From a checkpoint of a small transformer trained on Wikipedia.
Size: 12 layers, 6 heads of 64 (1 for keys and values).
Architecture: RMSNorm before each block, rotary positions, tied embeddings.
Training: a variant of SOAP for these matrices, 239M tokens.
Each number is 500 + 50 x the weight over its row's rms, rounded and kept within 0 to 999. Layers, rows and columns count from 0. Numbers have three digits each. The size before them is the row's rms in percent of the matrix's.

# o: layer 9 attention output (transposed), 384x256, rms 0.0415, rows 56-62,120-126,184-190,248-254,312-318,376-382, columns 0-127
# v: layer 9 attention value, 64x256, rms 0.0333, rows 57-63, columns 0-127
o56 107:489523514438540534455569478504535438529561549527549511557516513447517462564440521522450513490520429546565550490500433605481441458430600433486381457584487530490434524560517475610594538543531459560468499548490490483470495476575466575492419597466558510534546474604465486478449439503560531610481488484530524462392495584516519586496523475442539601456498475475462482540502508512487480500509
o120 086:492533440560423573500468477485560491498505411454421430600507478556498491513387603353430555577576532410485482521452521486580438524604449504430461517440516489428447430510537525513442448420491550569480577483450523495421524481445559409521508526474558418502530518555502523534452482538481432478452474468493482443459596484467475466553577507458541453568457548503544506523544451525503578505511
o184 106:567509457548503599487505543450472386558470542507551509522577518489503621458529510583585468467489410523464577518461508469461509440519452456526500486428415516461490466401482527449369480425508509575590386508493492492458415510480520549493475457455526528489428465523495472443557528532497497487488479560515351527427466479559507483504530554547483466413514534451591479532531434478448483479547
o248 107:462435469448428526486539393458556420594448512579479505613498529514442558455526555461577507481401509454531426420548491577562491551456508529551471509498532531439503603522534521476599524409482464534477513477351458572459593568450471479518438432512492503459506550516437480458461386463494469590474503485411528437436494470517511438454570587488564572499417499508414567613445442446541504600487
o312 103:598474511505511421526467489505454607488458498426561487493515516429563526468500533547532494537473503498416528543530535511508474511490457412583508503515555555614571577459538535378546427541480464407433558504454533472456467530478516454540503552472350481478462493489483494424477467449588561480508413437566465507492351441444487549447565465656426538547541535512578469521556615555463485563475
o376 091:417583597575487568489508483504508629477453515566491515521454453530459462506441514542461476483535479531444506535564537484569531447553542523454543524495452555487439418454538581558471538479354487422540512614531513468533428487528580450475527479586443505507523528432479492437459557496514527577503521362483507526589446506512502587550452473518470490457618500526515494475572536525500388414557
v57 096:534476487527550474571508500605506553468484509415362411527434462481497478531458572478508499522578484488520453579557531437598431494373544484530473470508540458475534498534449518442529522591484492486570461551421485558499597520468430538460554564431488578499496601440461534467490499494466503402384431531457615512442523444466548449556491501512590485431461445528524548477463492512487446485437
o57 117:467507470530482383497482581548487492493516396534458499548525523494409553495462393553559457522539471395533468556520565458478516423475470553497475474597452455497454484624487530538568525583572544453444429520424510441567507468468477490563586495505440534534609538426530519439579486542453543536506581518498549475472470496452577476502510444580469490509506500583519484541419446529485522517520
o121 100:584501486563551598459559489488467568500596544460496456466548420577412463535464518510458567395477422549470462476454485527464541508515428492413549507487555533508534518378507494544409495423515430538445466546569591443488547441553566500456419486560481480434496509523497510497404441503527460517508564567545409424474592469573421505474371453494547486530455476523574354562591449412494367562491
o185 100:534494456435498562489412499477543513461484634514544434481506579430527479458522550556447561492561474603545559411468424415495441473449559523500467504415462541436488472479456484525571493417431459560468475537471467565502421537534410459537515431558539410535403513469536553520488506510526571491523427597427467557434571469536501495492552467544532457448446460472460414479483541432444431510449
o249 096:475536534479453599525521602602497392502505496441484527486432550527523464548412524455509543549549568633441473531584487541460475451571425417489436508532487459546562486507510562643415480531551547533556438495518545574439534542633524572432534470554519454535553350499451482537517546462533462515503473458473555526560559508598461585554526504452479442444476474448477476412455540536493569421633
o313 108:556495545425435467565517458387529462501498535558545517506484467515555549494534535493528485565477482532498519585506472562513551571460521469553476474466425482514479514431521485444477511449629487433450613461572419439492393410464496562542476469420521538448530503516478529541513605459530477449489575422569538480565481595494486461478501587515453522514443529521481598486488624528601527552492
o377 093:486465486409509470446483525488532472461470538455408485484471532510471528458559435445391461517473478540517505485507508566489552405556455524554549449486442519488439511524470487439491423455522483519639466505494528481557479540402519494516479539542530555423415504473524411489483484524450395536526432532625388575467506514469535501395465541517584607496608502571541527567491519581522541532541
v58 102:469530532531522432535504467406528467425490476472530513471544563474530440527562502558508469558613532568546547526440530437476495508540516511552557412469435482530510501558416496477552524380558499524522432553588548403542417490423536501452609501492517461483483540541434580573539525514474462541494501488513482445442477478434419441420540476475440485464573548502417452537603514634460528454542
o58 110:452482571472488453559511530498476458432504510462466594464526501556533522453471518512554448532518522608467518534423463497554493547554568619466504472472525501476514486495480586522448434487484527574575503509518463541582437554477513488609585495498578507553457448588465594552561551458535490526481496458525518509449449381483523485456479536373460503593506445512419428543509467532472555425558
o122 098:554471427460488498407478558509512505595539509556471528504487507495482481493492517426498562441381537498529436445452459513510593464562553425457485466505519561575498480538372391448442545464564467455506512434447602414413564501388391478464513472477512498538476559471511472547464517533459440486465519595513521484497510528580555425541524494441500552479542447476446413531545457465563544605484
o186 094:545519533536460456527552435440532477554532546523501455622529473450610527470489533502461519470543480460585569489546449462491436552511541507547466513443517574522492470431525411505495538495508518421504470517478456506425514421543581515451459435616540520580488577485560506495465538489550503603518442513417524497514509539464577501506522486465569490448493501568655592480485505502474411512492
o250 113:505485543505572549500512460487479510527414514520533411430551563533482490449514474561531529475406569503554510503556538525506513480546408479547535440452355543399445570546466581559481475520524472511534532530502436471489416502530428461602495544529496496521427448439427573506483497473593551495553509520478449515608524432523518537458532531472475507479522518568522428521483353439420496424490
o314 094:519495518369475493592493545518451495480530522536538451531446557486452494464508613459448468496607440464572527553547552480571486521426516443511520457455546496448446491493587432522532480490454427506469472495549395660502552403510564478538466453442496546434555548418523425480488399455441574488453476547549520612577542475496489540557515473599485526556510549483511509477398522501552533432382
o378 094:524474442564462566505531560469602398449560455489501493502530510475540588545422447453548476482401453470462519484498494512494490535518465485516471577494512464386397479506498524496531468580477578497495528526523562452501566501561518455469414532425550529520577587535502494426550550502524587459474494467552577487483536484483471547560502473443535383478521493489533507453428476458523600565442
v59 098:547515511501538419406557490450446553563477555480654490464453590444437509515481455512561467480550488496459466544536486517459440455490498466433492603480454493473549549532411438538514509460531581408512530393583412474554452550523529568531535469511474521587480462455587555435489474467440432441510406529540462470434431539536559498407508517472455414516435512443593576436424479423539576502433
o59 116:550486543484523507472412468510484400449511456488502523468555517493481467596481552504519499424484481496503453538533543475551579494440515453521577425617522565538500537534486508673560520418414471544555566535548536504521434528469563482442512471472594534477548504495513540463477537537467548521540470503528521580510597441507548429522568535430494467489498444510497549442423474558562464527502
o123 096:541523429577465534494475564550536544517519413498466460495543493457457426448565537407551473513532502480460439444515542585578507453604591454513519544447420504494402496478565537513410490545466481563477540557567529481495414520523497415482517541449648422469597443481494441530536487525472418437526443518525457529510532469464482491509428528494481557549391557501536480640582500458519501509558
o187 091:476555458470399492508490572533480531510528559504462455486468462457482568516545566466536565466512522511515509421479498486507504488469571568494418471512520570487562556459467478489543645446590518508538316501415462572543514501482564477487521553540453470364444533462529520513444497574518519464460463526493493459537504474544550424515506458554544414434503478520513389442549516436494512450397
o251 101:541488508427499524557500420577496530440458475475427594508525441523438476542485550536607421403510425558449509462497582446520483505546469507525511562573557519533519442528480419477496472502484442451496458523553550573501486499484535464544485452505497540508472568554495548535567461535510551520464453476455511608461567601457538539535437519504521349524477524470478505485518560455416548449421
o315 105:378458477555450509512436488547460543480464500448483494515490471554510498531467508629421595498572430402500575589519434525459519496485469424432556494575591459469529432531469543417421409521483410518488490554441568430464494381536524551520497508472466488538442555545418475491423552487512475442471527513509528457518496481483485470551458449554439423510563497576396546495466508552532486551422
o379 089:589475545361487445505580515388468460548487452622502512487472484536473488494546545438468450597471540593571497501473483509533497487470423491491454529520491483496467551516424424503530541570427534519418458450469465526471500484544527500505457470547471465452458549540594473528539525554436511461510543504503540528442475588476596405506462534486487602476565504429526499500517477582544608530528
v60 104:530509485477522434503489570482540493551417431536511415420527494466584505606492473633472546436423432571557515513512419525489425590551492523553485533473523520436469486533484515492408589496522485493423477508501549583465550553545507511482494460515447520547500427536561560471509457493491508530449520532407511500363571438480456539433537500463519487435460603502508504430496519520556460471488
o60 107:497500470459498456475426461458560423529520447519509518509497484449511521489534563488556513471480475475528479513473561482502489528540389483432321489430488526471473473472569563475559548448605534518572457557441372450511464528478477501511497524552482600562555469533475457508491440495553586478497503373501433439377508511494463510471514576466538555493456509598503527518547468482426536506474
o124 092:494429517459491383557554513468510511504483546476479557437428474440532598382562504496522540486511520491518477519467546431397500541443478612508516462512532519553493580509511526491527407465443458413479511542442450503469441600552477519557521435525479525514485563510478553450603567474504582459568575612497494527606583549509508495457457362559463539520508475543491476506558479482554479419438
o188 098:576454561505525582508539462550465534541516551518540500557580527432549463457469478501513465442476519556500569522530495581603481431464537462586451475525502509469560629485537510510489483451619526524488531455474460519413455473515450532491494499506567508516572524560445540519529488493575349540491534494568482453498519511446465530508490537427542530503472461520582510541413510499526534418477
o252 111:606460466480443503460587496500512495468504413524426531571500459491452472517634610421448465455420607604419490514492480515452474535498536567559499502504561396495373466450523518531507469482528544492412557477442594521490502534441458466469523484416504490514476500491521517482449539547536407519406392490552566477477575536596430477516505520562544569495446516433471526509567526415478527537534
o316 099:453510487534457435562504467430494551538469511476507455455430518459409576529438486469501455425509515532529404483400508506572442466449594525415533533511460509535542475454472431559474463513550503481409467457491570542499391492464507482514488519456558449523509498528542412452450418423508471500493449611453491469408486495453477541587459569452421422482525455483516474377462447479512614520561
o380 087:506548524517445547446527442498479468560515493522503548554506443443446566481534465481517557501522431459476474545484582419596564553509526428445579444565587479480602591477449482503522534514527544481502532540493535451506559451466550464531459553405427518534500447507498609493534464602543588504549435434516523495559510584572487469500445517568496647502513492569558454627521458574562502541491
v61 105:552562423445493444500437555471424548430500491532485539544538440514520606579558486538509453511559575462549601511476493483552487445422482551520495515366459545443514514539523582583515426421383459540517608488528548508509506457479415486442494472618488377515461508448619508474569505542535403512488513509528455542432462442513483563513478501442589504475481508470497456515463565506452621616487
o61 113:520501521547512536516548447521610469450514532458502442544535532477481394505461521507489463557433473618457519549550389388492524424552547515563546483469516488486522529390549585493536483384514549494521414514496495486466512582506424566540546534521464418583509548591472530475489465507562598505487540527568456456486410445479506472558400455479504469411528433591422457411423525537502550572491
o125 095:467484542611471547439551505518602532531504543449527558427467490534520407454501469460552474402409496591492558442561532552573486538502448383507440401458466581572472533427573567524538442522479409556507507498438514503556462541402557582491471547512519439568448539497526477519542397450478463433491526426529514530605523589609498502534448478430466407487562406487476486566464483460512458467454
o189 092:529576429459493425410505570510517461595438469639466440519539493419526481548560599518512436475543489475568531466446542558450531475550483517487516593428498453550527556511486481489463528540451538556519500454527495545479455561622576520585433448508459445520402435410530486517350535557482448516523401536559436498596506440513572441449568496500459557529438553505529556589530536544364544498505
o253 110:455426523481468522454507439502527530386497513460475404478497489518561489479517519479585482517411503400456469461529433553518503513476639508526621461520604537411502521470444508452560469495500457416453515444574497465452575519499568483494530509458517628492484470477479533499548529430522502449480526424569473496621501419518461556466503549594483543538519529532488543444415447518579410533528
o317 101:539457426587536484491492513562495469477529535497585616458496476477452566494511508426523501496548543565471529592384580473475509564493504451408524508577456473533444534510512449539511484510578556513503546510477492506451388492532478429481483440405559636517612455516521467492490587456541490567425484496339494430608446504541464523533449574476549462484477561493445543679577498490523501425473
o381 094:511564534510490528518581451439413481482462494534506524519459545493480461500476525541446437525558578468481485424505503594406429455512474514535462544522556506513443465542512512573520581535481490488513513507507507521354465454541506625525485588502433488468545524433511533405461575476456504457523477517509501484397500529384590506468482458461447536487534456484533438488428392516452496462543
v62 099:475493506462449556473480489515488577476474548475435566516456388496503485455378453552564514587405445560404516522481569452538452608410559538465554572512470499449459514466508488485484508490458451538469460533586516519423569541529513589446555469509542491496542426564470460514459599507522555556530469505651508383506537555496535488532474471564579466590467611433497603536529432495482532489479
o62 101:413547532446519410424487558591514421478490491500441476525515460476511534460613544489562523486450505492398470497518467411529493505508526600510551472513632461534508470453428489466556375562568501453479498578570476505389533540465531525515568503560484489549532483472451447401534496432538540565426480482520462530536508428487474486471463562437550385512460571417526489536515508532546435522492
o126 098:492426509546507445432473428394495422398475450535508456476592504485479474456488485494489535467429482443524521465606469475519538491471578509526483386520515476508497596513509435525515516556493573454452541482503454501545545487459450501582528473475473579604545448446610496405485416492481505492569470561488516541388489472490495522452441526518432538553482430452550537557501565451515541448451
o190 100:484514504457551517541582473554547432648476506480572511498507482528527526569432505455461463499497579473546515542463465578398478493530411491459526410510456494487488487470521562457482484514515456479388450521464496421416499510615507432441503609506462514440453518511515490547564562580568541572475462486461493449386508569495436421485545550534469469434513459512374492463523524498506416531580
o254 110:489506471530416542521514529490445502566546464487566486581406427484467373567436499382493403527490489522418580559485513564518514494491423437518449577517464556547525497459447420526582481373503469552547524444464427601517516466560481600474527446473539609452485519458487467535456557440418506487465474465557621492481443469456582524565527448561498507495480473470533438477497460479460456441413
o318 099:492494453497468506530526440440514448546571446448505493439496567477535440463506504565513551499565491556637555507492479529501485511517528521464581551502558510441511530629485461504494462550509513481500513565478493500573392453463515538490480498581524485484470576473459425515499448560503376465582503547553424637565503515506441510552532479536500519487563574494459522523556524491461531525463
o382 097:421505473452456462545583496477464443534525553438493547517526498506552590518649471475388425447570557540514498562511580544512566562513538447396522518433422528487493485446505483421506531469610510523496461509511544500473513508516504483559397550459543532477431570600391475464506587448582567469470544544525461411395417538528452546427559502509434531522557525525419521478435467518524486505488
v63 099:583505402427434543432443544487559639503541482518548470491516499419534568536476483495532562501543553530542477452406552486372442425537463453502504509495432526556477461522443530547411552418508505574485427466455479522490426493490503514492498498457582563399457504513506504491490464544494505488518475544446579577464491559466411523405567403471467608433555579456554563518521448538515633502388